config.yaml
norm: "layernorm"
init_std_up: 0.0162
init_std_down: 0.0033
lr_mult_o: 1.5
warmup_steps: 200
decay_fraction: 1.0
Each number is 500 + 50 x the weight over its row's rms, rounded and kept within 0 to 999. Layers, rows and columns count from 0. Numbers have three digits each. The size before them is the row's rms in percent of the matrix's.

# layer 9 MLP up, 1344x512, rms 0.0415, rows 229-245, columns 128-255
101:515494404472482338457478499523557460474494546528506345429375512512544460529510423463457468454483498479608544476455443394482448529495440507522521471505442497598466448509535500449497612500586520442513534504529630509446532405499598466516508422407488589538413539590486491453554542455509477457490484502511496523484425510519485457526465479432504434518428506570515462569470478481531454487431
099:539424527478581439386552549480533493367568450634549425468443502569496553563512533441527531425545439477480459485439451530457578479574490504476456430433522464432485544526522569501508488547496488471542447539624494485537484459473469399536553449370565502483494534505586518473477542496486512545567527507539610507493474515486472508579437419511459476466494486532493583539527580534466570512429
101:436400521477503481436444474473407526348599561508509547479500455506498514456500478570441474556483520560517419454434417494532505379445456495495587492497476606455450520552515514442466463495558619465478594598558559534532548456567471485442520534536512523529411490496580447443557519447503418466340503467456532488469530504537493476529478455524549473461416575502515417485590578475459534407520
103:369480487499491590637573465473420542478493554490484479477637509400471572549547452567475564486567518511540513532583355493499467474537501479471492478465483535497468452567511465514470521444480489467469454426545543523476514437511402484478544466566563525395473494541377536479459525486480479594511511528489537514557427460478563509559507488457474511581432410510458516538471553568564562429543
099:528497471409582641555515451547623463480537603483480499481585526517482464471534628608475548531489426509410519544466521532588510450523509488601483517443487498527455486520429593556565436558491596489467423473455565432535499571489529463501451386372437469513507603494550485434594487549506546584519534457538492518457466482498460434597480512507554597546501488475543624493535459466525458509522
100:595587490459454513418522533430476532579483526526483502501463624407530546388493479556391462606443485547572491526509462578455497513472440510584501557544483551610330468398461548498497503476508539525460480576452484530435593505574406419530467483478501546459494457523414507547500478403492488494537463609463560515570500488478547466500544548451512526539469504486531479429439602497508545531484
102:458455392410509521478469491610517446459478559441472476463497567590497441508595440455619528576428584447568406386546563548509552468511467420500524445468476583468505531506566515471563510409445544557494469470505475552534519576494449514408448485428452459442578513553512413454578610429536426449515517467502522643536537458466571550403504558414471570502468591537537476570536465477433522459484
099:546523467510620450455490525406510506523453506535443477475527586468518575437544489549621595517579462531544548459471462437452471339498467416553474453527500488462448524487566487605492533428401554547455497525528511482493475513474575444472529491542545478503418466513488538604553550466501533513491468440475432476527538363636454461445582479517501487463501455487448436457540576512551505458531
104:548620548392486471517475525461454495541477502440530592463453510357451458464419512547464462487480505516462577482508495493506530550428526501448531443345459521523504534489519458489494557574521588407530429493534450547486531480488508545484525409489433506501533515527418403495453533515572505555418513562431454561424394514532416425416522534493598506506556437504456575497436478455506509488430
095:517500497457497552526476513495488494414448545490376519581423512472549517374450503482553525526600533642456365437467512503523471588519442457566517473428466442496510501474527444360658635469467552504446495482436470513515525491512497463600436577523438510425591593632592494432534470418575551524498534643556488487448515517541521474432466542503485530528461524523470510490554485512506507440454
095:414454481574650468450428504467416505492424603472466502489479508501458503456496479475529500456505508517488527551492495413496549573411535549533507594459510502565520432438481591478558463485538450628526470516473422486512353535454539507483485560586502525522512560527481501459458491468450549475548536480459441471556452416452439547494526541490382519493510482532412465502520469447529478434476
107:552600492497528367458494436493446532438543565517542545478359578566433420534461485480455544613564521529584562466504488553573586496489446574440444528495495582505471509521470478579558404445532473493493548482479459461490512511567461497440506435526422545396543456485534516548500498474552493502450483472495552351441487537523496527460522495453543520471455455463502497495476509468457476437488
098:436489595514456486388483518540531586506513419539471536599477515539453583647427472517561571504528590482494538495423538480487484580445546509489479509514450457577560415521523450451512449494542483563476507525475544437542453516578408436512466557529430470444516480476518490503495444547464473445648427462494465493529588557476418469468529479430470571494503495470482494501577591471468467535514
096:484456474535444466462431535529444477540489518447411493470496452491448467526514421530517639461467509549542530548599542388474446504476527489447506542507444502469425514469480474580484555534421517475586536575521597561483517572377517579511534474467478527428426443554511516569519549511577529506438349505556560540535468536443537515487527447435521480548461504468416503483516493466401453478460
101:583583466444493572518497533446437426556523381489457580510410465479531519439550453631543539468540408448521465485371509496481513484599492459543423597396490464523516498584457498505492504490546542456472453433496551514572616460536530469422557434483530406549519500598477456425568428507564497604452416486490507456514579498587456596581540540446503498468499542440519476453504583448530540597495
100:457447571539604465543449438518426595473494439467543551551538502523464515529560515498499550540512508545498455505624460468509377455459450530570541526498494583509502471484522475499399554490495492492482549449447372392517403453499553524457489502545495440596444589479547479535587487492436541446468595595592460627495554502456570509508420579546521518469554549510499534522536492493521441509421
097:573498589548463480406621550522562509497595446441438503444486488526597457481586536596534501502606446474454617459483506604475510519454521529550517463512476521484540533542463562427500439508542497530519533488549524482443517481555508561509512372427491519445486546410459460500424508451451484463500501463406447445507512584420533595556517566516524518491580505480455520534487542382478589521543
# layer 9 MLP down (transposed), 1344x512, rms 0.0237, rows 229-245, columns 128-255
104:512530576461550518491454471497513488513530528512459572520546476466577437460555425506533531559453486470481481426542472535435469532438478425502405582564492586424475534502524584482515519564379595540503671432495477523510496466452570528492488472587483528505654565385448484410587538491495501506554504464512520419477508492497487497453487475462489526411516481471509508488467546552560493462475
103:525547502549489539511511546528482444475454476552470430444511515509409495431608533500500441522559483537523586514458563633408543418499478526426462548480482408418477478458416541505527515465501478551427472539489529496569540509404498467560491499497477526486518478515526420467585463520541550601545471387483505436460454502465556452510416514531481490471556510489529458495479418468486556414484
101:519553497504485497545517484443517484471441499515459518476384488486553497613512501470487456472585395446537475462427542481490414598639585533401488471605505520598497528436515496399533465495582465466457567461496483521565517461523486571512531428509414527498464556576478500405523516505533475553535478484545506521472563569516543452441522487509519466522505467538499487491422409479550540480488
102:507524507491416469494432571459639459482504541515480439620523454511463542482420428391498499422540467497523352493408566475528431472525527513446550569562461516504430557526516522552570540535582525440416429461461529483592651403417512450474427577548505569551504457583485454478492508457443507532468482511552438630377441488539501503498504464597505490545490515439577499446573464480518561477526
101:442499526543580491568465509544469504557609587530465533427510497523402506462572476533534486521510592559425439556522592482532496484571458506457504511523532532478499602465536553497478554444530495507504596432513533544486528454459476486483399571441557525439486501411523558569528552445562422477561454647460535531477472575541486539452470469530458500518541349538547548575437483478469558520445
100:491440495487516537502424577472554422470486518509485431482544454492523461521449485463607525563495603513456349524478535528490527469523507528531553577432522561604460517464604464517458518540499529475476515527558486390580541453470486530397445480448603538446389473541468407539445422574470486462498510484497583546561483551532551479463468514561455423535491460426555537482495523484480441588478
100:457512485505496503489533502555562488514563580486508539478478528527436454531472547533518522482510465500521467529510471543506439492420434519511486475520533483439455544469509542493488470466527571425496528656518434340502439621466529591535475575497424522500481517516499475430596491530421419502434493529439440426538430543462457569539518453521527515516528449553498509547460470387422465521528
101:488573499526540446583506439561401455543498514551525480389483527459491554609573498527596444501486452457456430470506419461604562420513550564456504526441543505498472451609448449497475559522475457487418509473399524463465542543493458476498377506560537449420541503567429599505522512513469464429446468491456483438495558530438432473519513498496546586461608428387544528527623505558458456506497
104:591497531514498604511509436551484463499424512560588460560532536495524497511626506520529454498412542484507438489539510571447504488492505520477422563516535502514514398437451477555570474549528539469567514501495626485532470514513476518460419477475598564445543540459556480478590430542569500570516484477450545489495530415582574532522463526430458520526606523488545416521610469482581560508527
096:498488472486493582465481498548541508586517535451503539463485500510468500540514470501624526539540554529402375447544456538478509593468464347584509470523527529527571413512539588478448486459430530396678519474436497413465462468486454450530478511549472590508498468478483452514516548498453576404462477516508519559436497418506451523428548602554524482565601514457406449524475420457498529438514
096:480568486488589515590486454444563518494465437480520514561495558622588461431517464443406466475550554542460573596463478496550523455614532457524531531514454476452522566479480519426551472506425401414480538508356621404498558529437446514516509607580453504600508446500467509479449473542510511543477405563617450528536501456512452492498477525447525530465564526562593429542484473522495617396393
107:516533467474492465477512442535538431454507544492453473485581502528527442529491441474503485516491489533546487507463514450527544382457481510559480492600546489432480574487439525448552470530629555574407383512543390484535467521446497532511486514496550534472473512545415445614497551522503433578446430459471555566420475498508565493478547466455586503513482557508450442483457476446461488443440
101:512457457585479524460496627511492544429560515517446523430426534477528470592385544561472501537477534462499547502485534492566554432522541502549525443517517575507462492532501528533445428455518542603536480523456451432486562565552457468507531559509460416479430505549487525422564526623591442411587505487562564557513459471507501464522482455503456546514499478470527523469539466476477467459566
096:535474428481490550500636509559540455522517557474502447560552426501457410476547574530446470477469553489478532589479456567506447591470448516494520538512487643473590427566530525476435524410518479474527470439535460509561503565518457590537524472487529439401536506554413497502407481507534485464475522455498482511493492451523424626493572512465535509521444459534457543581478384551528486387469
098:493500495482477525474522473510532508553577552494418595483568492496511526489479507456483509531489501484520527585511562532530416532603496599556497468513504546512436448520428519639403434472455504489476528482518497442493426535459413524426404468526484551457497482514417416429441518566538470437547468472450564590481462446564461536531579508474496562390478503493516518465561462532400547426548
100:559497568491484466448467510527447488530468444479542552502545520581514512472428542479518449507572539522528470546560466536538479473461472531556480502510462530501489462509473411478541483484398558456500485499495522612539546546478501554499467542585452522403549483487490502438495496437448521452509515531474444461508354563530488476494627511456510537385481428542465575517551454502482566532572
101:460548449419458594503481561476467509593439509503469432510496487468511477564392446597536483531534522437497485574543534511470513437436482528472496495505496518545532669547523504498582491507497550547481477537584460421529625551536561445521415589565499462514426452452488496574613434426421481475463573535571629654478501551420559425550487421464565489433517565478445467542479370510417469439499
# layer 9 MLP gate, 1344x512, rms 0.0393, rows 230-246, columns 128-255
101:474477586459480548532515532581481527478502424559460416497543555463486418493601496500540533529557547478459416547475498441414515459466520565386519466506447580405575539579485546528494413507496427516530544419457466529516588497472490550464540414415627516571480531391468418464506447506528496519597441485528449597500482528500530477503464457478497456546569526598531427577489599554381464529497
101:494456462516476511586582462523450546501466418515473487440526540399545508527470494530527466409450453489459576536432427543485559528511550456520354519469464503531560505500509386567609474500427418489554496556506511479473514518484442461521485420481548553487683520511567580591403507459492540508515477449596530520462493476488470430481559523587509568465490420535553571524476598499529543514526
099:461529497515489535495505489429492432470486557441435508519475573533446568517509505537509489580596487540542484517506490508515423506454520519571490516566499466530445502577586465503532644577496395526426486510520613497429526553515445429452569511441494542495507490580581495524494590485491563546499467499525442538368473558561451535426540523550393453581466481488538544475485458505486517449467
101:429560492554430436508428502521475551496559444510533546550521539529489492545420443491468442524432487545661506396575493529483517463524530503414535558392502505491476490526440519559632549510545488480489594443502507540573552470473430573455490516519498422394533517477449559449545467540590452394501498498541501464553503482554395429483469478466436547485647548527549466539436442455498534476444
099:541554553509487581484498556459437608523518468491583502522471533460505559566492517455459464487460516590384536530468529515523496559419492456476474505560494565505562542425476522440432494450472498544543533483522507663550536442553502554508519407512494509451508489464488490497465506581481624497454554496481444498476467523480517521504584531488550481480476608510527462490521564534510615567460
100:523509461535443470474532434510468517411522451519511456650511576592508452548549457462502447446491483435550567505493510496523379369544579463590519471581515502510509490586396490387443455493445521473506499490523495529531484515512544417489512475439490592529666520426450435506494546499575487505557454415419484513501470506494448477486491509398466581409451590499559539516436479488506619482437
099:474411484448456512568500507526432561508576484514551576436540541575525558543502564479541477532434573537482488524525530492494474576482502510490568392485460535450444550474558516526458491533488498439576472538540425569514455593490478508601540447430458561453572462519455531534524613537449429422575570597573525537465458557507520562575466493600399518432541542495454473505506519449549445525597
103:557522479488571527494503536441557459479511504540501489594617502508329527512543501470467429530443555540557513550482442562499507487506492479475570482510470486536458533492365515495558564444436538475509468481531380537435487552545432422578492487510563455479568440484475520417445444615446517484502540469388466509441526513502568534537500492472549512509426458460500516554548425522445531529463
096:514507466559524414456518479489546535486495467565523503478514415623443460452574430563442482471438513543674641485474556486552511511449528565565546443454531535471411544549490453586444582520502464499417490440482476495558461445501504508530526543486492524527458488474504555474559440520501463525533608486481504516552529503516498517620501486579394500476456545522487526493547617414530489583514
095:508555472527504502444532524588543526520508453516507492437541456499445518577458513428498524518529442558406520357532507585537538432502505508467483349462550548466541482479573481445437574412532497552465478512522428520501512445477449581530502564384491520505485431550545436507508506441512499412510421506556474473495528547584420456451364430528541524430441451546520497418495505601501389467564
103:443427473499529560527523468563488468523565475488611403501560493544525482540485411533454525446500446474570468508518538460458415513461559526484558527460532535474531491444547499496443533527465508575451592523545484606582356564535414451529545500506571342473464515514418539502554493498412494502510452495531513538519454429457492420468445451629520431433536542420453491372450594560443453462470
100:485462412411460563535477582563519595466482482522488501545464512476526459485539558488535474535509534530402506475568478465475510482460485461459484504484541480532538505585594521446531490499467466517601464530528440557619439476529387493507422501526592560541565532505510514508532511510514456460503467430518486586474491480463471475527440424423532489420467485593556454564485521615548440507491
098:501538483535424484576469507537513447588569478469529508559415512489538437537516514483517450588545484495513505564531517500564636492445549518458463490562425576484562466483515494526464495511569439490446414512554530391502481443435495428577472507540565515443455453433558511612505486488461483516470490412510492571609501563535510391439542506522483445526412540385612496533523499531588488506547
103:508539509461468509572512512486600567452462516504525472506579489331553544457495532584422461512549498490592412481506526518532458472462486491446487607507499513391508531472524469460490601543419452589432530565457484494472454513516441586499521415460490514492550514480505534646404568510446486487545503520493404540476448446518542433540476464501536593516465437504571489483488419573416445536457
101:448491471431508509438515505552488527450560496532451548499469569509408442485446480522440517493606468490574588535471528486416442439449508464487532537464451457501505529500469443556491560525491457553459527608511448504481531444551504413523558413485547462525513421446543543435449517508552446472525437534437485536494536518455554546552455457480480485452487497507514502506458512528519518523522
100:490441489432494499416520552500511459533531553450545453539471541527485486505513610510525476465460543528486571368534534519375424549459450521598557526459564507453551455444484444459452486406542505552661487474470477405503612498572500443444533446483518504548560565446569429458416632497513527464482457499577498480533460495325524572497460504510445480412579506497544436491505435478510557607531
101:565449495483568491483508512493369505524489467554579536571469515489459509474476507496586540438392447483576454428529555493621539535537567377557455514453503495491539437533494500548476599444431547577494455538448512512451474425508540476573474532498606473501497481475466480377509535490553500504491529483425483532483391540440530446541502574430563485512503560482442523496513452544521573442547